{
  "n_head": 3,
  "vocab_size": 8192,
  "norm_place": "pre",
  "positions": "learned+rope",
  "parallel_block": false,
  "init": "uniform",
  "optimizer": "soap_variant",
  "final_lr_fraction": 0.1,
  "seq_len": 1024,
  "doc_mask": false
}
Each number is 50 + 15 x the weight over its row's rms, rounded and kept within 0 to 99. Layers, rows and columns count from 0. The size before them is the row's rms in percent of the matrix's.

# layer 7 MLP up, 384x96, rms 0.228, rows 296-368, columns 0-95
099:85 45 37 61 34 62 61 31 56 40 36 64 42 61 41 72 25 40 44 27 48 31 60 28 79 47 30 44 50 48 63 67 31 26 51 35 56 44 76 63 61 29 38 44 66 49 59 63 44 51 40 46 57 80 42 35 51 62 51 38 48 68 58 52 34 63 34 70 63 66 42 36 76 41 55 42 37 63 78 24 35 90 44 64 48 40 74 60 57 45 76 43 59 55 67 46
101:63 70 26 48 56 47 61 46 65 66 70 35 59 36 45 20 37 46 73 53 25 32 47 59 56 25 74 62 48 74 35 45 42 18 57 69 31 47 40 54 61 32 70 51 55 82 58 57 54 25 66 45 45 53 57 44 71 42 68 63 38 88 77 49 40 50 51 39 48 31 29 47 58 44 49 57 75 35 51 40 37 51 34 49 62 61 48 53 72 54 45 38 54 71 09 57
081:38 51 61 46 53 55 25 47 53 37 66 19 13 70 62 55 74 62 64 66 53 53 58 51 39 30 69 67 35 45 62 63 65 56 34 56 32 71 69 36 52 54 51 55 23 66 36 35 69 41 26 57 65 72 60 56 54 26 33 42 39 78 29 72 65 41 62 09 33 50 39 55 35 55 48 29 59 33 58 37 46 41 51 48 64 49 31 69 67 54 36 64 44 75 42 61
106:65 26 20 40 46 51 63 65 41 46 72 20 55 68 57 36 64 45 51 63 42 61 44 62 48 50 49 67 43 64 44 71 48 14 72 43 53 68 49 29 79 48 54 40 50 60 74 24 58 60 53 39 55 47 35 46 45 18 39 29 48 59 61 59 48 38 72 47 14 34 51 35 85 24 46 49 71 39 56 45 41 34 52 55 57 45 35 33 74 19 39 45 40 59 68 53
107:64 37 41 66 62 64 43 83 22 20 73 35 39 61 67 49 42 39 44 62 40 70 70 84 47 12 45 33 41 60 57 46 50 49 46 57 50 27 52 78 41 50 75 34 53 54 31 67 46 71 45 32 63 44 67 46 27 27 41 78 71 25 45 48 56 75 55 40 45 49 36 45 59 24 57 41 66 71 51 67 58 32 41 59 35 46 45 46 57 57 45 61 49 44 44 25
100:52 59 42 41 39 65 66 69 60 70 50 50 31 62 66 51 41 73 25 50 42 60 34 48 55 39 52 26 45 63 86 57 65 37 44 56 33 41 53 47 75 24 56 58 29 79 49 39 59 36 59 79 45 34 38 53 50 48 10 23 42 65 23 52 48 35 48 53 58 44 51 55 43 63 36 63 70 42 53 22 42 64 38 49 64 38 84 72 64 54 44 52 82 38 74 54
094:58 61 64 23 21 49 43 63 61 61 53 47 59 73 71 46 37 59 62 11 47 59 58 54 31 32 53 45 34 51 24 52 56 64 54 36 43 56 63 78 53 49 19 14 56 61 59 34 55 29 27 14 53 56 54 55 40 47 48 51 53 41 56 61 32 58 44 32 72 54 42 45 54 37 17 57 35 26 33 73 64 62 50 50 42 74 52 24 29 43 42 38 42 36 48 69
106:24 33 20 44 61 52 36 46 37 51 58 33 57 33 60 51 50 44 38 69 39 68 45 62 53 39 44 59 55 49 50 64 40 83 56 57 40 46 35 45 56 72 41 41 40 52 37 62 52 49 51 77 66 61 57 51 52 39 71 56 64 52 59 59 76 52 71 19 70 40 26 63 42 62 25 15 63 39 32 37 57 41 48 64 65 18 02 54 44 66 35 19 66 49 47 64
102:52 47 50 65 62 30 21 51 35 58 37 56 61 54 59 39 33 62 57 36 52 29 40 42 82 33 35 74 54 65 73 56 55 53 44 68 51 54 53 62 32 25 73 30 48 68 49 50 57 56 47 47 46 47 33 32 53 75 50 58 73 44 51 38 61 48 51 48 51 05 70 64 34 61 63 47 45 45 60 55 82 50 33 61 60 48 33 24 39 71 61 13 35 40 91 47
109:58 42 52 40 82 58 70 60 41 53 64 52 85 93 67 33 81 43 54 54 36 45 69 57 22 33 51 68 42 51 78 44 32 18 43 54 24 47 54 53 37 47 55 55 53 34 25 46 43 46 61 59 40 36 52 60 47 21 46 18 70 67 63 43 47 47 63 65 47 37 52 53 58 72 33 38 32 37 28 30 53 29 62 41 58 56 77 37 46 39 64 51 51 43 45 49
108:25 72 59 54 49 77 29 61 62 33 60 46 71 57 56 69 55 41 37 55 47 84 71 40 63 57 56 24 43 33 20 43 46 40 40 58 53 40 65 72 67 29 38 44 59 50 55 53 39 55 62 27 62 46 54 85 65 36 43 47 43 37 61 41 65 54 38 39 48 27 45 52 53 45 33 45 71 41 74 38 79 48 51 45 45 38 05 24 30 46 40 48 62 49 39 18
090:77 56 25 53 40 86 71 47 57 40 62 52 20 46 58 32 31 37 40 55 51 20 51 61 46 58 69 41 45 43 61 40 46 78 60 48 63 55 58 53 61 62 58 47 68 63 27 63 68 39 62 42 41 65 55 40 54 38 48 00 52 59 46 49 50 56 61 53 66 44 36 44 60 63 50 28 50 65 69 90 09 58 35 50 74 50 60 35 53 47 38 31 62 63 62 40
092:37 73 50 45 24 25 63 19 37 44 35 57 51 61 16 35 35 73 57 54 56 38 21 55 56 20 43 40 32 62 23 70 36 55 44 43 49 40 51 85 55 27 41 68 62 76 63 54 67 65 64 68 62 49 40 53 71 38 25 52 55 40 51 72 56 64 47 56 39 53 68 47 43 61 53 55 56 37 56 44 35 50 31 52 27 52 71 14 48 66 49 63 33 67 53 47
098:39 40 41 71 46 49 61 50 37 31 49 61 99 58 43 49 52 49 43 60 66 50 36 63 42 40 61 52 70 53 41 77 40 77 77 71 35 52 40 50 40 30 35 58 50 46 44 58 39 54 59 59 15 56 56 49 44 72 31 74 28 46 57 44 40 67 14 21 53 70 33 72 84 50 55 49 49 48 66 08 50 48 46 43 42 44 48 48 44 36 23 58 37 45 52 54
109:80 34 63 71 53 52 54 55 41 40 46 33 72 74 58 19 69 31 50 48 28 25 20 61 54 47 39 67 31 38 59 36 71 79 64 57 56 55 56 74 59 77 39 35 40 53 49 62 37 66 57 71 56 69 41 40 71 56 65 52 46 36 63 50 22 44 24 61 73 39 43 53 70 42 45 54 56 29 46 25 39 41 50 44 51 70 24 30 64 75 39 52 57 61 33 44
082:51 35 69 55 41 62 42 75 65 41 45 25 64 43 58 40 75 54 79 57 47 41 72 53 48 48 74 45 75 38 84 55 12 30 45 59 48 54 72 31 47 57 42 60 47 78 65 21 61 41 53 41 42 47 55 32 55 44 65 67 41 65 36 60 61 41 35 41 38 48 41 64 56 51 78 63 44 26 60 34 17 53 51 47 37 75 89 30 54 39 47 45 37 41 63 43
103:59 50 39 44 66 57 55 23 54 53 62 30 48 55 39 63 55 52 29 52 41 49 45 51 63 46 66 45 42 50 29 56 30 40 41 50 57 48 40 56 58 49 51 37 35 65 61 48 28 49 29 46 42 58 57 30 39 10 38 54 55 32 84 33 10 25 74 36 53 48 27 47 69 49 65 62 65 31 50 17 62 78 28 58 88 57 33 45 48 48 42 82 77 52 53 49
085:40 43 61 71 31 52 61 53 57 32 48 47 30 33 39 42 60 60 44 61 62 07 34 62 56 31 41 32 76 36 47 63 34 36 51 33 40 81 37 47 44 53 53 26 49 60 91 52 66 46 09 40 63 66 45 61 46 39 50 37 52 59 38 56 76 46 66 60 48 26 23 33 38 47 69 40 37 48 29 21 22 64 59 60 42 50 54 51 45 51 50 47 75 36 58 60
100:34 49 54 57 74 73 60 42 54 60 50 43 32 51 91 51 74 49 39 64 39 68 59 52 50 72 54 25 26 55 23 32 57 40 67 52 30 48 48 78 52 75 32 36 62 53 42 63 50 62 58 63 71 72 78 45 59 33 40 41 53 50 67 26 46 19 35 17 52 35 38 52 44 54 45 34 84 27 44 44 53 65 48 34 43 48 49 67 48 50 38 67 23 60 58 50
100:36 65 54 47 69 67 38 61 39 77 46 16 38 58 46 48 47 46 49 69 57 43 39 51 30 50 30 40 53 78 47 44 40 50 69 79 50 52 50 52 32 40 52 41 26 52 46 68 55 24 57 30 65 61 61 23 76 59 49 45 39 63 12 41 48 39 17 50 64 35 37 67 29 70 44 54 72 68 71 51 36 38 76 42 32 50 33 26 52 55 34 51 42 16 52 44
111:46 39 45 56 44 50 61 67 54 22 53 44 54 53 45 60 74 73 49 60 30 36 56 48 34 56 45 24 76 50 57 61 43 39 61 66 12 54 75 72 56 27 52 84 77 44 55 58 26 70 63 62 44 73 46 19 57 44 40 47 65 46 38 28 46 51 51 46 63 62 42 43 65 59 09 61 58 73 73 41 66 57 49 62 65 49 57 39 78 54 43 19 45 50 56 65
106:46 52 45 44 32 69 50 67 66 73 42 24 40 60 30 71 71 54 40 39 54 59 64 85 53 57 82 10 76 48 57 50 66 52 49 47 16 58 49 59 71 54 63 72 35 45 52 67 55 66 67 44 73 45 52 12 57 33 36 27 18 44 53 44 59 64 35 57 57 39 67 46 53 33 34 52 29 55 47 39 48 56 42 32 48 34 50 40 52 54 43 75 35 43 66 34
100:60 25 48 43 14 58 67 65 70 63 59 20 68 39 58 25 68 44 59 51 49 65 22 64 29 46 79 51 31 75 61 51 41 56 71 44 38 34 47 48 35 72 61 48 56 46 65 32 48 33 67 69 71 50 45 34 46 47 43 54 32 79 50 70 58 54 63 52 82 41 29 65 54 37 49 33 46 38 61 58 21 32 37 44 80 63 47 40 58 43 32 42 38 63 33 59
113:48 60 42 45 45 51 22 51 29 53 40 27 74 72 60 53 68 25 66 53 44 50 74 67 59 45 54 56 63 48 51 29 69 44 60 94 35 37 51 55 56 32 83 62 38 60 50 57 84 66 63 68 55 49 46 62 59 56 44 44 37 51 55 47 71 47 57 45 64 47 19 50 39 49 50 36 64 54 45 02 60 35 40 32 52 35 63 40 38 59 25 17 50 36 48 41
100:43 36 15 62 47 58 40 42 47 72 67 66 45 51 53 45 42 34 35 68 29 45 55 39 64 34 55 56 61 70 69 30 42 46 81 61 32 35 34 66 70 45 38 39 40 40 65 74 65 60 67 20 68 61 50 39 38 48 75 60 57 82 75 68 62 54 46 36 29 57 20 24 47 64 32 53 37 65 66 65 26 38 53 27 45 51 47 37 56 42 41 55 48 53 72 29
101:78 31 29 68 57 64 43 44 37 65 43 62 48 43 39 33 38 44 61 30 59 58 64 43 60 78 53 42 57 50 73 51 58 31 66 55 34 59 25 54 38 50 20 35 47 62 45 48 73 46 79 22 49 29 31 41 58 68 55 43 40 74 36 80 71 67 56 64 36 71 51 51 77 79 65 44 57 42 61 17 69 41 48 37 52 42 55 23 46 40 66 44 56 51 34 70
099:63 53 84 56 63 38 49 54 34 32 64 38 52 54 68 45 76 71 75 39 60 20 40 45 67 49 51 58 39 71 56 45 46 56 41 37 21 54 41 55 92 37 22 33 46 37 50 59 52 37 55 67 65 33 39 52 69 41 64 38 90 40 31 42 59 33 62 58 23 44 38 38 29 56 56 41 62 61 70 44 59 45 57 25 43 76 46 57 66 57 43 45 74 38 29 54
095:31 26 48 73 56 54 61 84 53 40 34 52 79 39 48 44 37 59 40 38 49 60 43 57 34 80 61 35 61 51 38 54 57 51 77 62 45 55 21 57 64 27 44 35 34 39 59 81 66 31 77 39 33 35 44 55 27 57 24 26 54 45 53 69 63 41 58 29 28 82 43 63 55 53 60 66 49 55 28 68 58 60 50 43 38 46 76 49 43 67 34 46 69 77 41 43
098:19 58 35 58 38 63 30 34 35 18 74 45 62 56 47 51 83 43 32 36 48 47 64 50 66 50 36 48 57 45 47 65 70 42 43 60 38 58 84 44 31 49 27 31 58 30 67 38 49 54 46 27 57 40 67 49 37 41 78 76 30 38 57 51 55 66 62 46 34 22 53 54 29 69 43 81 34 33 46 38 51 53 51 35 45 76 61 55 70 53 73 71 46 30 42 36
104:66 43 46 35 51 73 44 48 60 48 48 34 64 74 43 50 30 59 40 46 54 53 13 47 51 53 56 71 69 73 42 55 56 50 57 40 72 50 52 46 45 51 32 11 54 27 48 29 86 76 36 72 53 66 77 65 27 42 53 47 64 65 22 61 68 57 35 74 47 26 53 38 61 76 45 39 49 59 38 41 55 64 28 44 44 50 66 57 64 43 81 67 40 54 70 64
093:47 51 43 42 51 47 69 52 51 27 48 51 41 49 68 51 43 70 76 28 73 24 50 98 49 51 60 68 28 40 42 54 44 63 49 68 43 20 28 52 70 48 71 33 38 41 25 89 49 33 63 53 45 69 37 71 50 24 39 36 58 35 56 43 64 66 55 67 24 43 37 64 42 46 52 50 49 48 66 54 47 34 51 29 49 57 70 28 74 32 54 29 42 39 39 55
086:61 52 70 54 36 38 82 35 45 44 43 40 57 49 40 45 56 64 47 24 50 55 44 50 41 28 46 56 55 27 21 52 63 56 46 53 57 64 51 50 38 48 67 53 64 68 61 63 71 48 80 27 43 60 46 35 42 66 53 33 59 68 42 64 62 52 68 17 99 22 36 65 59 41 40 56 54 40 32 64 50 68 55 52 47 49 46 67 64 72 38 31 13 38 33 73
106:45 65 26 50 49 46 69 58 50 59 68 51 49 57 35 52 68 62 44 63 54 17 55 61 36 43 60 40 40 51 73 47 42 50 66 54 06 52 68 77 21 55 40 45 00 95 53 19 65 64 60 52 48 52 55 48 53 64 30 34 46 63 39 40 50 68 47 35 56 43 45 65 58 44 42 49 43 64 43 32 46 35 28 46 30 68 46 56 61 61 44 47 29 60 73 69
089:76 46 24 41 32 57 54 44 52 47 45 40 41 36 44 55 50 37 59 62 56 67 44 63 33 45 66 56 36 50 63 63 28 38 52 59 41 62 56 37 64 59 44 56 53 80 40 55 59 61 40 30 51 31 99 41 54 52 57 15 34 42 54 57 24 69 21 24 28 61 45 53 20 69 43 47 31 43 57 64 51 58 79 50 65 49 49 40 45 45 69 83 72 30 74 49
103:51 54 50 70 76 65 36 45 46 51 25 28 48 63 30 45 35 50 38 53 59 43 71 68 65 46 38 47 37 84 47 36 38 65 61 59 63 42 31 56 34 36 75 33 89 50 12 33 26 48 66 57 64 53 70 56 60 68 53 24 51 64 36 55 42 31 33 49 46 47 58 63 75 50 38 27 55 60 84 51 63 58 41 56 31 54 66 25 53 50 69 44 35 66 67 49
099:49 47 48 56 60 72 58 63 39 43 53 58 51 72 38 40 54 76 47 34 34 43 44 54 41 43 29 47 68 65 55 67 61 41 49 73 30 60 64 35 39 71 29 49 62 40 29 55 50 46 62 47 26 35 54 33 60 39 70 55 47 37 48 61 58 75 38 55 29 55 18 56 68 51 74 71 55 01 93 58 86 43 21 40 66 70 47 56 41 61 55 41 43 57 50 64
102:56 49 49 75 52 67 33 62 66 50 72 43 44 51 61 49 71 23 40 68 37 57 34 42 49 35 81 43 40 46 32 84 40 45 55 61 45 67 63 45 31 66 34 61 68 34 40 60 68 51 64 55 54 34 29 50 61 26 76 57 07 57 60 43 47 26 55 66 73 30 33 57 71 54 40 36 57 45 36 30 33 70 64 40 53 52 35 44 77 63 52 26 56 35 34 66
102:33 52 25 41 17 58 44 46 49 34 51 51 55 63 30 66 61 66 48 69 74 70 34 51 72 79 46 12 34 60 32 73 61 34 43 45 54 43 52 33 39 40 53 51 51 58 48 45 50 39 51 61 53 58 52 34 16 63 18 58 29 60 62 45 44 79 50 64 62 72 50 57 74 54 31 58 60 69 35 74 35 34 35 45 59 46 48 71 21 29 41 60 69 64 50 63
104:52 31 55 54 64 51 35 27 12 18 47 25 34 79 55 32 60 78 52 31 45 30 28 41 59 34 73 42 56 63 75 30 21 45 68 60 43 45 23 60 66 84 64 43 61 49 66 72 41 57 59 36 60 59 61 32 65 51 60 49 28 52 51 36 69 40 58 57 64 31 51 46 56 50 47 45 69 54 40 33 46 55 45 34 60 53 46 25 63 51 31 29 67 56 64 50
092:56 62 54 48 65 64 40 29 51 48 12 54 54 70 61 63 71 75 48 55 71 61 29 55 67 38 40 74 33 56 72 47 42 64 30 56 41 59 46 79 82 51 29 63 64 62 25 53 30 54 71 57 43 72 47 61 61 53 45 63 48 57 22 63 51 30 31 47 29 26 23 36 67 63 56 36 58 43 30 51 39 49 31 48 39 43 58 55 66 33 50 12 60 46 58 41
092:32 67 43 40 40 60 74 33 53 29 70 41 40 62 29 64 54 52 70 67 48 56 46 54 71 62 34 61 36 70 60 66 40 52 20 57 28 33 72 45 51 35 34 37 45 44 21 51 54 48 43 50 32 38 56 53 56 61 34 39 22 37 44 65 66 57 70 40 15 39 48 28 42 53 56 34 35 59 72 41 51 36 43 69 39 30 62 26 51 30 79 64 31 80 68 66
092:47 32 57 49 58 39 49 32 54 37 46 50 39 47 51 55 26 16 47 75 62 68 56 43 65 19 37 69 83 73 30 35 49 50 35 55 46 64 54 48 43 57 33 34 42 64 24 64 40 27 53 73 69 62 60 56 49 36 54 42 31 46 54 82 52 34 64 44 23 49 68 33 39 53 80 14 62 65 73 55 57 42 47 35 30 17 30 50 47 62 58 35 52 38 51 48
098:28 58 51 25 36 76 59 36 32 09 27 48 64 45 29 57 54 52 54 59 67 48 53 31 70 67 62 51 37 55 67 61 67 42 70 28 53 56 44 69 39 32 57 63 46 52 46 50 43 70 47 17 49 54 39 59 24 60 89 47 59 57 43 82 51 61 67 54 47 46 55 44 67 58 41 52 69 55 44 60 69 16 54 38 20 54 63 58 32 67 65 36 67 29 50 64
104:32 38 58 89 34 57 38 66 48 70 50 31 56 35 13 59 56 50 67 34 50 50 36 61 52 54 73 27 50 56 73 78 58 48 25 74 42 71 61 33 65 30 33 57 35 35 37 45 22 46 59 47 24 27 47 37 46 42 70 58 49 67 36 44 30 57 50 67 43 43 43 60 75 33 36 42 42 48 45 29 29 61 32 36 40 44 50 19 66 49 57 69 52 54 67 39
102:44 44 41 67 44 60 58 23 40 62 46 27 57 56 31 65 71 69 33 68 44 37 47 36 71 35 31 68 50 58 44 70 44 43 49 71 44 68 66 47 55 36 53 57 69 37 24 69 75 66 64 46 36 66 61 36 24 79 40 71 12 32 47 47 53 44 70 69 40 82 52 49 62 55 32 51 67 39 45 30 60 53 38 55 66 21 69 45 56 61 60 46 33 33 32 41
107:64 43 40 58 24 54 48 52 35 45 46 54 92 59 29 51 87 37 64 35 39 66 68 53 63 64 35 61 27 63 40 65 74 37 72 39 41 45 51 26 32 32 60 49 46 52 37 43 45 49 53 51 55 62 52 33 37 52 39 36 35 32 49 36 70 33 59 58 79 25 48 59 62 45 65 67 46 68 85 54 52 27 72 67 58 66 38 49 72 33 42 59 32 68 24 58
100:38 60 46 44 18 45 67 50 70 66 67 57 45 39 36 49 58 42 27 38 51 54 62 42 59 41 25 31 46 64 20 69 50 38 51 62 55 38 54 59 59 40 54 33 48 47 48 58 70 31 66 64 61 59 47 42 46 54 46 38 39 70 50 61 48 55 32 59 08 36 56 60 32 81 57 50 38 21 69 67 75 76 48 26 73 67 45 40 11 71 37 30 61 72 41 56
078:63 67 54 34 58 70 26 39 58 55 58 57 26 47 34 75 46 42 30 42 66 63 64 33 38 56 47 32 50 47 47 64 83 26 34 46 45 54 53 56 55 36 59 37 63 46 72 43 72 73 37 70 49 60 31 54 56 64 45 45 42 47 65 82 79 39 19 32 33 69 43 50 35 81 27 24 49 36 26 34 68 49 29 40 52 32 54 62 62 32 45 45 55 27 48 64
104:60 91 20 65 46 60 34 33 46 43 61 48 60 30 64 67 64 56 49 54 62 59 46 51 43 37 60 39 52 59 34 97 47 42 46 71 71 52 52 76 58 32 47 51 69 58 26 50 38 40 64 50 26 23 71 21 49 55 35 45 31 48 53 45 67 56 28 42 45 74 78 64 56 47 37 49 36 51 47 56 61 66 33 51 54 35 66 55 43 10 42 50 73 48 53 67
097:63 17 26 47 23 45 50 49 29 39 33 32 34 34 75 63 63 59 67 63 74 48 45 55 28 47 36 48 36 62 66 60 41 53 39 36 43 48 62 68 48 55 25 43 33 56 76 49 68 54 42 44 60 58 41 56 64 58 38 34 47 52 57 65 61 53 65 62 17 34 64 56 71 48 50 25 50 59 49 08 82 57 23 30 63 78 49 61 45 41 52 71 28 42 58 38
112:63 36 49 57 43 52 38 48 47 55 56 58 66 35 69 46 76 63 43 23 62 47 40 62 13 78 49 56 44 60 63 33 61 52 37 35 66 35 70 70 22 64 38 44 55 71 67 41 75 44 53 75 30 34 70 45 38 29 67 27 56 49 52 45 46 30 32 47 55 48 45 36 46 47 97 41 39 63 64 40 71 27 69 60 42 46 51 48 71 62 17 44 44 45 55 31
108:42 66 46 79 30 62 43 51 51 53 57 56 63 72 66 65 70 49 53 64 31 70 34 44 36 34 60 59 44 79 70 64 61 62 50 53 26 54 56 53 39 43 72 49 36 59 61 32 36 43 39 77 37 45 61 43 44 43 50 57 47 55 26 38 38 63 44 39 37 80 64 48 54 70 46 71 60 25 36 32 54 32 39 26 77 31 56 51 59 41 36 83 66 87 61 82
104:69 30 74 26 33 34 75 44 54 53 62 61 56 35 75 64 44 46 54 19 36 51 58 70 37 31 62 65 45 58 27 78 47 64 71 55 56 61 31 51 52 66 43 55 24 53 65 33 83 54 54 49 69 52 68 52 33 36 57 43 57 38 70 78 36 38 42 54 50 46 56 36 70 58 64 44 41 62 45 36 39 34 31 69 43 35 28 31 44 50 72 68 26 67 54 78
088:42 71 56 41 19 53 45 23 41 41 59 36 63 49 80 43 49 58 47 54 42 36 44 62 66 63 31 56 66 48 40 62 71 72 32 63 60 45 17 53 28 45 36 39 47 67 48 39 54 62 28 65 39 92 43 87 41 34 44 47 52 52 18 35 52 64 41 58 48 22 59 46 60 56 49 66 55 48 35 51 47 57 30 47 45 74 78 38 43 59 39 79 69 24 55 49
083:62 70 54 57 30 29 36 64 43 22 49 22 22 33 48 49 39 73 45 65 59 24 17 39 31 45 54 43 59 49 41 55 63 60 11 33 48 84 70 58 55 47 41 53 60 65 55 44 86 46 48 56 44 64 51 68 57 54 55 61 20 43 13 64 56 46 40 57 46 49 60 53 42 53 37 58 48 44 33 64 57 78 72 51 25 51 56 64 66 56 34 27 64 46 50 47
103:66 49 63 37 62 56 62 60 50 45 48 54 54 68 70 39 40 46 40 47 53 64 56 33 64 50 43 34 44 66 50 69 28 59 64 40 38 80 32 41 50 37 71 25 33 54 69 59 54 26 78 83 31 33 66 43 24 51 19 36 57 34 52 38 34 66 53 29 54 63 51 39 40 47 63 64 68 33 45 43 53 34 72 25 37 58 64 68 56 07 62 43 25 57 49 71
088:57 41 50 31 50 61 44 66 36 54 73 73 50 53 34 42 49 49 46 43 56 27 63 66 39 42 29 39 25 61 55 68 64 40 47 55 14 46 43 58 61 38 27 60 37 61 77 41 48 56 31 44 63 65 59 40 61 44 60 22 25 54 56 46 50 64 58 45 32 63 32 34 55 44 42 67 18 38 50 47 61 38 91 44 44 20 65 48 42 84 83 51 49 48 76 75
092:49 40 37 50 53 55 36 63 48 38 85 33 47 45 62 29 36 35 55 65 46 46 44 82 37 51 39 23 34 60 50 51 51 31 57 18 23 82 66 41 41 61 39 57 47 59 46 64 32 39 45 60 69 46 41 60 99 36 31 46 72 31 63 40 64 66 41 42 40 54 27 45 64 77 58 36 39 47 58 52 56 65 41 69 42 42 31 48 56 78 33 23 53 57 67 53
112:59 33 47 44 62 54 57 44 26 45 50 40 56 48 61 61 65 52 46 42 15 88 73 44 44 47 50 49 62 53 73 56 38 28 62 74 58 25 66 47 88 40 38 64 59 53 62 19 42 73 68 40 63 54 57 33 63 64 46 36 49 74 42 66 74 40 35 59 47 37 41 46 84 76 52 39 55 39 66 19 40 51 24 45 55 43 44 45 54 53 63 36 80 43 60 36
095:45 46 55 67 41 44 43 60 59 62 53 34 75 46 35 19 39 36 72 37 41 25 54 41 44 45 41 37 50 44 64 54 48 18 36 51 50 68 64 59 47 55 38 17 32 67 63 55 58 44 52 45 63 59 43 39 18 60 78 65 64 42 60 73 59 82 86 41 38 29 49 05 46 65 47 58 39 71 73 30 55 68 51 53 57 48 34 67 66 57 37 38 35 51 39 55
100:57 48 63 71 62 45 44 73 61 62 47 47 67 33 65 67 72 62 43 34 61 64 55 51 47 67 30 51 33 46 56 44 39 36 49 38 70 65 49 52 74 50 53 52 55 64 51 53 58 54 41 58 71 81 71 68 47 37 52 41 37 37 33 58 68 56 38 85 49 43 36 10 47 62 36 57 68 46 64 88 60 61 70 40 36 28 15 27 61 53 18 73 42 53 62 35
093:52 52 52 55 75 44 51 42 48 51 38 50 59 61 58 47 49 73 54 65 63 43 75 49 15 71 18 30 49 64 33 24 58 70 54 53 41 49 48 51 50 66 50 72 46 70 43 28 64 62 55 35 56 39 53 39 46 51 34 35 24 32 42 44 29 38 58 36 61 54 47 77 99 71 43 28 18 40 32 56 70 29 32 40 45 55 75 52 58 54 20 42 40 56 53 53
098:57 49 67 48 56 49 35 39 47 66 38 58 58 33 80 59 48 39 41 41 43 51 57 23 54 46 52 56 43 63 47 75 51 59 22 74 63 24 61 40 29 60 60 50 56 99 52 76 44 54 24 56 49 40 64 48 23 52 37 52 73 40 42 25 46 63 47 28 48 39 62 49 53 64 20 37 40 34 29 53 45 56 64 29 63 64 46 40 87 27 54 55 61 55 76 39
094:29 58 36 56 17 60 41 35 28 51 60 50 56 48 51 56 70 49 46 45 54 25 48 30 45 78 37 44 52 42 41 67 89 02 50 69 41 65 58 76 48 55 41 47 63 56 46 48 44 30 69 47 26 33 30 54 52 47 45 32 46 56 63 42 25 22 50 47 87 48 36 43 77 49 62 52 67 41 55 60 45 65 35 32 73 54 54 45 50 25 42 21 59 58 43 42
102:83 30 61 67 57 45 41 68 65 66 29 66 84 70 76 74 64 54 18 50 36 34 94 76 46 44 49 29 40 59 52 43 49 70 44 63 55 48 42 58 41 52 30 39 68 38 41 60 45 30 47 23 42 46 38 48 54 67 37 36 61 40 68 34 51 44 52 41 69 53 63 61 50 29 59 43 40 52 63 35 31 55 77 44 63 58 37 74 69 61 39 55 26 53 65 45
100:64 46 46 51 27 17 61 57 47 39 38 52 35 67 17 79 57 76 39 65 64 70 57 59 52 39 51 36 54 66 63 48 60 66 42 43 55 54 44 72 29 71 50 29 52 62 78 42 52 70 36 31 35 43 55 47 33 36 57 54 13 84 44 44 33 60 72 48 43 37 54 52 20 52 48 76 39 32 63 53 43 45 27 54 68 54 33 17 69 52 51 47 69 64 54 56
093:42 64 45 53 58 57 60 51 50 81 50 69 93 56 55 67 57 65 50 71 68 66 31 44 55 96 51 58 52 59 69 32 70 70 51 52 44 63 31 38 42 71 41 57 33 56 46 63 73 56 54 30 63 30 58 42 37 44 40 27 19 41 61 51 52 53 27 43 37 43 44 64 54 30 63 29 21 49 55 53 59 72 36 25 69 41 54 51 66 69 46 48 37 74 32 42
099:70 37 25 58 71 57 33 39 57 60 44 65 50 54 43 58 56 50 28 52 43 77 27 56 73 79 30 37 28 30 54 40 73 41 42 15 36 48 40 56 56 57 53 47 36 28 52 75 58 41 42 34 62 53 29 52 58 42 45 73 49 37 75 57 40 48 39 52 62 07 29 56 39 31 47 38 55 45 42 72 55 66 69 52 57 39 53 48 39 39 23 16 60 31 63 69
101:40 59 42 57 47 73 67 54 53 56 63 66 47 53 48 59 48 51 13 25 53 44 30 22 52 64 32 41 45 55 58 50 82 67 39 38 66 24 57 39 44 50 31 48 45 71 59 31 54 45 57 49 61 40 47 57 41 36 47 46 58 51 68 61 49 58 28 13 31 69 51 37 23 12 54 62 50 53 64 17 72 25 34 50 67 47 44 70 38 82 42 58 64 35 67 64
093:50 60 61 78 54 49 34 65 69 72 90 49 64 41 61 73 67 67 51 43 88 17 47 67 41 55 38 61 47 52 49 68 37 40 54 36 40 28 68 62 68 33 55 62 15 89 43 35 53 38 42 53 18 75 41 60 46 64 71 57 38 45 34 69 53 49 49 58 46 42 40 68 36 57 43 40 63 37 64 54 47 55 37 41 43 26 67 52 45 65 72 60 52 47 55 48
096:63 43 61 43 45 38 60 45 73 46 38 43 44 38 66 51 28 64 31 62 57 48 63 75 50 53 51 43 59 72 53 79 25 60 42 40 73 65 54 40 41 63 54 27 45 80 41 74 49 68 51 06 70 46 78 32 66 52 36 45 56 35 39 52 57 55 09 52 67 47 65 41 66 59 50 46 58 44 28 60 65 67 30 61 30 47 39 44 48 74 50 64 40 21 48 24
099:61 42 61 43 59 34 55 67 54 46 49 50 51 84 45 63 82 26 36 78 57 60 41 68 48 51 41 46 47 49 58 30 16 63 25 58 52 72 38 51 75 46 48 43 46 81 51 23 51 38 69 47 21 33 48 53 64 26 65 14 34 57 44 50 77 57 57 49 59 40 34 70 45 52 68 49 68 55 34 66 46 49 70 39 28 60 72 43 43 62 47 46 49 22 29 62
117:47 84 55 86 64 53 30 65 46 61 66 58 63 44 40 53 90 54 41 48 47 46 44 62 46 44 39 46 50 79 59 73 64 56 47 40 32 40 41 57 55 41 55 56 32 28 77 29 32 60 43 49 40 59 39 44 67 53 46 34 63 55 34 29 53 66 30 25 63 18 46 32 61 62 83 44 69 79 62 59 55 31 65 42 42 43 52 43 81 57 62 34 66 74 47 53